{
  "hidden_size": 768,
  "num_attention_heads": 6,
  "intermediate_size": 3072,
  "qk_norm": true,
  "attn_scale": 0.0884,
  "parallel_block": false,
  "init": "normal",
  "init_std_down": 0.0,
  "learning_rate": 0.000256,
  "beta2": 0.95,
  "lr_head": 0.0149,
  "warmup_steps": 539,
  "max_seq_len": 2048,
  "max_steps": 7135,
  "dataset": "wikipedia_en"
}
Each number is 128 + 32 x the weight over its row's rms, rounded and kept within 0 to 255. Layers, rows and columns count from 0. Numbers have three digits each. The size before them is the row's rms in percent of the matrix's.

# o: layer 5 attention output (transposed), 768x768, rms 0.01, rows 77-106,205-234,333-362, columns 336-383
# v: layer 5 attention value, 256x768, rms 0.0158, rows 78-107, columns 336-383
o77 085:084122114092144106134106150169099159123119121155197202073146138171169112100072096133120061136080109168114139142098142147129104118126121118119158
o205 090:143102092114167117111090120157128143102131130094146158135174185180204115139134134141109054152137102099142130137124139145112118090067128129114159
o333 084:166134103148141137118042159178126182125133147117086138147175178164157115092130142097143048102143094140126151114125146127169073102106110114100166
v78 096:138096147120185155137141172112119116138157124199151152162084167106081170107150077063133147134131129131061142095106146121099139121147103117141119
o78 107:126097129064115175086114121138125093160082130126138212130160110153139131155108122169130154171197162118127125196121126150102092095080113068126115
o206 103:147113106106136112099148096096092112156062130101098185107135148198088086136169135130090091123173147097104098108097061150146067081134126087109099
o334 090:151147132098129120026153110096113132211089078130063157126152150121125124103128153144122059117124167092095104131120100150091057138138128105122108
v79 090:154121084112121198129106134093130172139095127115128086091128207143122080115152121167141146128088170119143101120134114143129068101083136122140080
o79 086:091134103134153147149116155134111098098152110082119171092168176130087122087137113127118130123101147233098116121119124116121115094069091105046173
o207 096:158105107133151116067117174113115098124118153103144188101100127173124117123102124154153070140136107174078118078093103105128166101082127120049140
o335 073:137158097115103109076071123131111126077078083104160141179122122167083140137126117127167110150115116152109092108131098127126132102127107107073137
v80 093:113109092125128114123091152157103182131143149176115118101116146130128153103060092167155115121146100095133101129139145129062072132089137168151104
o80 085:048145149106103132103134163166106141156106120135136121142137127144124148151079151111194145133138097244150122155116109138143092168080082105107145
o208 106:132104102102125125053119145153095137154119166108187138153092156149131144152122151109198094122159094164109143144112092128147106098060126119077161
o336 079:147095129134100138087113159142126194185107146095152121137122105115120148138131118063220109161166130184119110120138098116114091152085136101078128
v81 088:131150069111175123086145166158138154094128129123117131145079122131176110228064118135106092143118190107129118135113129142130141113100134087135138
o81 092:170119103132178133169133128171096139152127188077111119029146157164115126069132071136131125082150166124092161089114097162043176096097168146149137
o209 096:157082116124200102126144169130153162123099148071108125066150112129093109085094100111139112099124133128091175130141112129094094093105176141147131
o337 079:131099138109186097164100095139093151105084158081132095124162158170081100107147076128147077112140175126117149116143108194083069081141149132128102
v82 088:049090137169110159154131082132107109111143135154166105140161130114182167122081155120142147155104103113144100058175139021122117123143163165161105
o82 104:047188128165138118118140129167131127088171143158134098139172110163145141108097186179108157206130138192153115132123151101175104132130111065129167
o210 094:067161141211122122138131160141125127129113122130132166124082109183146147163150176167157166138064101158127231125063105120129128112135159175144141
o338 082:085132165194162167119138140175145145148118149141171119143128085123164146134146109121154181189144190132128123146114138120114118173127062118139149
v83 088:119110081153109151089107114193121202088098070076135096083131133081134182171191085173121144137144178165176186055140162154097069099083165093137098
o83 080:128081136153151173145097168129126191151191066127134107084132173075137123126165093143146101080122063213113148062104067183166114155080209156092145
o211 086:179085091165105126077081161105106156174174119142158084115129185095187142170124128164146127149158084168093115054046102148151131157086175176077156
o339 078:173060110136139123137080132091108137122136139119128095120115138137126172118168144107132107085132025136085127071125108127151090106094184184111169
v84 089:169136142112102058148113110108096134123085124087101130062119055120054130152062103167098190088138137142119116102092154148109166163210166101137176
o84 104:165156115100171118124137120086086190135147058123115140112146108086062126119151125053138091116136135125096129094139146143141163121080099150136099
o212 095:197110105074175130125101112095098165115114118070147133122120131115072109132170097071122114126134130147136152138136134126147134103113112119118135
o340 086:142112062090112112175102130087096152107106134070116108119136129160100113137178137091129103136099108179097154120151154100139147114087134168136128
v85 092:112163111128090117161153158104148143119091155126164108048114114122085110180157100067092162154149146146104075122145134104050139184129093092097145
o85 090:087176086115118169071124125094129081166127063151159175165133106145118110135099118127159161171166126149208101159139107171148127115092115113105103
o213 110:163128078119137147058112088099073106123118150116164173138168111193137092125142116129168123139143152105129085116147094140173130103123124106086158
o341 084:119153069189119104000126107139104157157140118081167168179144149066119103137109164148140111145133132079153100160156160147146091102144085076081114
v86 095:104134161146141114078130085111137115112141077111106154154155102133142122129163110077124096121212160133144075184174129084137188176075087139125059
o86 093:134123129181113112152073100121122171083118096146083124131141067103120139123161162086162170176089153140186127148188174147142164103137154098144080
o214 099:111110158130137139104103116170122204114112119115117138105176126090062091096127140073121091116092145092172114155209123167175102045113109084120123
o342 081:167128107191117177132064084106125208132123078134086082122130123134128111117138103087191126173110160160129125161121115127166151047144109115135133
v87 091:160131113147118128067140139094074114106118108139154141134186052086116161171144161158105105144136120152150120064160152132176151120184083110124123
o87 102:169104154131134161165099133131078163143134146156093096113124126052084124147132110130132157050107040141102162067124081135162095145059177145135131
o215 097:161089134094112175143092138195080164163153136151090094129103151044076176180101093106102162117101104118103093115126081094169094109123147151102163
o343 078:100002118058150138144111147149082151151120151133080109114120153129087147169119116133160106132076080179129094056118107096155104103049188179111129
v88 096:153146125172074153172121108084175132131124116161149105050127117091098110149099126118110129125123115102171156183110143039200033162190085122111110
o88 102:167188087080133128177119145135185127083109110132139111211075112087135089143143116073160073163111133088148111090124145149149164171156117121129113
o216 105:178137111120093096115115100145124086108145184134190159165119161104207113152098104113126087173144086109150128069111170180128194144115088149093164
o344 089:193162069139085110176084104196109103103103214078188151136109135126150118104086164125130049143135051153134118122106127127155181067127141130103159
v89 093:163133110143138132046111148165183108134126131174159162142118126134132070133126127198162147102124078140136129135102131131113190107177187143154098
o89 087:152144136126170135093146085143123129112165052144127145187158120195158100137177154105100139112100147113103122139112167156124103127163093169162083
o217 104:145094183117151120116144092099141136139175050104127151115141139161189144135111151129153160128125150142109193161131165138088105125183137138171085
o345 072:125092176131152116150180088135154174139175133172119142086119155186197167116125180097056151071096052165104180142139140100129145100109155155161151
v90 094:131105156161125148152175120085143146160103100094134113121118059103139105122121141092093039167153125148148147178142094115132073107113165097081075
o90 092:128166114099127162196117135145120131104121192131172160089083130111101154130120198158181122107106161102169087176057152162155144120131196116115136
o218 105:110149106089147148153119119126138074122086159155124188072108065106094124127126162155092094093089140097098108210139152150104132106147144152125155
o346 086:123166157099104169158111163170136151165139154160137159130087136098086109085128152172139086127113162118102133117105113156136155129153099085116155
v91 090:131113106104151119082118137178124116115183123153116105149081128075143065128093147198189175106140149127112140141108113121138163085117140082144137
o91 091:066187124126119079109166121143101135190151141162099161158101091098148170104113145179103146157135119133134148131198146133083140123142128121122192
o219 094:069139191132135126177145117152136119146130134141130162065096091131105154120154149143127140094116131144104195157137126106105093107155118158177151
o347 087:101152190111170147137174166142169109170165132096139135114098105056148091140128093113121187129140190122146125197196097151080130178121145143111155
v92 089:172192123153095063159138121162149138114155143146135133164155103052083106147026185095118100153103088131123140133140143171178178133132092144091113
o92 077:228190140164182140097141134120134134050150132114077095114126144115127151102162185057150093136081157062124114081142129141182190140115166114100128
o220 101:162132137160142117157183135117164100106106064158053115099130094082081156132124163109101147118069144131118147148140161150156099137118105172163070
o348 084:164106144101141136119162173106184131156126082135051092110099165188148152133105177086111163146099128161195138078074094164197110151040156161123107
v93 085:114159106109189074132137140105096102095124120155134117152094111155083218124115132166185063125086140110164136105140053092177109109121072156106184
o93 091:162083169084143073152115135149099118118085120143081181138144095118155163150100173108141131179067136105141087151155177134123088134171085102130097
o221 093:086098177061158142147130165164134130121110091121106154105132087094114106147160147097141093128097113130130115156188174158084063090140062120117128
o349 085:132124167074136153143097143180161183132140077155101140076119104075173119187130125113168115134087103146107140131115112127131186121113121116084135
v94 098:142140084110166163186126128115138085162148162032120140127111151158091115122166102176194105134045133139107096096086115122140062136132144126128216
o94 096:137164127144089120126140173145144143178181173114094126115129137132060121119131192171128144133124149121185090168111097186075107155092090154138141
o222 105:136142099143113137129125162152131127160159199134102157092108094091109187110138086152096109110074083151140153164113140103022125186162136210123178
o350 094:103119116052091150127190166149105115148175185109113188095128088141121140088159135184120116160105114152140152151108121151108132181121141146168121
v95 097:141120086151114144103139129157078136097118149109162085064144103109126089076113086071173106154125111096131131162132091113142159072148111218107097
o95 103:103136114096087128140142159125096147138163091145114159189144089114200053150102080090155148165090102159129106145156090091059135139137120105109141
o223 102:110169135124058126154155131127078117136182153162144161127153116123217108166165108129082105118089087161104124145119118139078152121160105170121181
o351 091:160202124124114106128134120138096169127173142136160158161184115116220085156095107119139124137089145133137067144139171160128155166107120127098154
v96 090:112107138144117130232078099090178191111042126132160180093110148157152149123106105132109137148126169159159102071106159120105114140142122119104170
o96 100:164167052140089200156119128147113105123130099095179099157116179092048115077151132172113124105129152094180131132090099148138135158139202151095086
o224 087:175139080158109125136151124120152120175099137106137103155143161134073133123073117146113165125192129097169082048086116113154196185132172145108075
o352 094:182135092145082156179117098079122074163077135103155080125129125158079142059115125124054168071143139115095146121134141099164137084195193175180097
v97 087:162148139127139080127097155151108126097112146142154134093148079130161165132143141037140117163103141139163119096133135101100133187089127105124175
o97 089:135114128154091120164097155164138154063110159126145131055121143108139128142113101082153120120157151091157119152102145154168142139129160115091106
o225 095:087115132104158122128116123127152166055093090139139114060183070074107160105114114113118138103163116089153091143181177186135117170148111137146137
o353 089:187164154114126129149086113104132140088102100116123090053157098060111089117175119106131154115133143119097142125130124125138129104201087110129115
v98 092:138142104144140177145094138093175190184129167197119132116111130155095137090103110100130113170097112151102120154142170203140123162128107142070171
o98 096:126122094148134115162114185142159093118109143126139137111122109068123132122110136191119089152136105160139112117119105133123137096114156144143194
o226 104:151134043131124165148105155122129114112100186129156141103121113116138104142154133158142103142117118127088095146096086096147171092117164165077186
o354 076:130145075162147124135085141152107126135064163067156090188099109094126080156169143121158085120150135102159090127158113162101099137135180170113143
v99 099:133116108154144164100158143130136108066126076161083127106126199108097130171162113117158133098148148119122090143107108131128114177091140199108193
o99 114:134182134128105192078163066116155109151135104152107148162139120190139126123137131094122182123186136193124120170153115132133198123126000090097103
o227 102:181110093131122168068190111158126135166145161105178143105119148156203101113108118094140141111149110149097152148157161126141180136147064119114142
o355 093:128190114111110145095150095125100157144162145104144144094134135127152151122109182147118139168116176110131120155169195166158169115134145094109081
v100 087:120142131146144082133170128112118191155087131089149126171176101110120137196132141178085103106165130139107120120082131150105186074093103121197117
o100 080:171089147138126117151151073101109120115111178135098127145151079069140120148144152166110139102115155057112106061130112094065183114127117184175147
o228 094:091081116101146107188147099152146150105125089115086082117113075092087135167141114142096146073111148146072098184167135068126147131171144166150131
o356 090:101065120074119068163165142121119099126145120129102111141119128063106096170113097185113118122086160128082128144164122101151141137170125140119145
v101 090:139147058081161151129146090100142115087117176155113115118198121157150126116200108140110141107137156116143203114170132146057093106142115113127146
o101 078:122088122070161119153075119103107160143153061150109105122116208125131120134182150100164136133118099149113172109126122134159122187136066171164135
o229 099:133122120106142108068089135121092155108166115139178096137138195170156127173121176123157118170166100123197152089092119148119123163071126141109160
o357 081:141093109077149094087107078104116186078160140146161096075124184180166159118128141090126100148170104145137155090087171081134126120083109155135167
v102 093:195174163106124099116090138131132118113166127188134123104141169152121073121129128133116133112153116124183095122133081096150169149143125123122110
o102 082:149100170150093110105086106108116157140090127086174138108172121173099127185116116165137127140141078111104184189160144143133078133128175136150114
o230 102:124113164118153127124113113074096158127074082075106113107160142185096137094147128105159128098150100122137165132142117123120095092097172136174068
o358 086:106105103111172158128123071100163152131074089096155152113183135140120178134124146082156118130119093107078201132176116141141043068107165140169120
v103 089:098106111122147138059151126096113110119133133133149158156145157094102188126107141177125154124157150089138134119146147121074111086111144128133127
o103 104:089139110169140128101151100095121083122156135183098109160149125141149124167130145118108163144160101189104115152118073113148094141134040075122156
o231 099:105166112162112116101143100089112113127169182133163112132073146154204135141165138121148171150073121152110149175150096140137091140168041090097172
o359 080:105145096187134108091126121135151137134155210132150126123091109109175145164145161121140171124115136107163124162126136143096128149156090055081122
v104 093:156136097150135073080139073128144105167127150108099125144127077100131050155163174106154145152150096084112170182123089105142166134127125142114132
o104 107:189127106102122132131104136087090130124126173070100101132105117159140075083123108038169161062097149115130112082113105126074103112159093141147068
o232 094:161156118109124143155109159196114137104166137115089113157106074095116045067088066043130165096076145137137109132197137141091105057165077103106147
o360 085:143125146079110150166113181149121168111132178128092072133100116235144092100114087084151122115124136144151158092082139130143091065143176075106091
v105 093:121122177157098107104123117111083157143151102141106132157135170142144104155207144107162082116162147144078110060125100103073151113126099140120103
o105 107:109104140183122145145145153158104099125169177152092141169191141129148115093214095106157138103085125164115128123103147124154170106103151082091105
o233 094:114127183133114144147177147168131084119139147154099155156183156127108135106143155147137119111114185114111106078076161152174131125125130075075088
o361 093:125151164193142099185128129156147132063132119171079086080111129167086106119170150146158124129075110114118116057074155148134151107097116133098130
v106 093:145142147122110122087065103091142139115106099107178140092115153152145130169144114110124121124146093150168155117099103084183131132114119141134105
o106 098:116145155108159138127171116121172136095156139121103155099170107126175156123149113127065130151132093147079100112153127101134163135158099078134156
o234 099:130158151099124122126172059126133140124122166146110136078157134141159132125160120134061146148107141152113131158129105084180174146148098147139144
o362 087:154213100133140099104177109173144160149154134113113118118097152093158129170111109135099167135068149121157094132095122101143168191166091093135139
v107 100:108150173133093146169141043177118134169104110120101111143190206150129116151059154104142119071107138122127130136167116104128160174131169080082135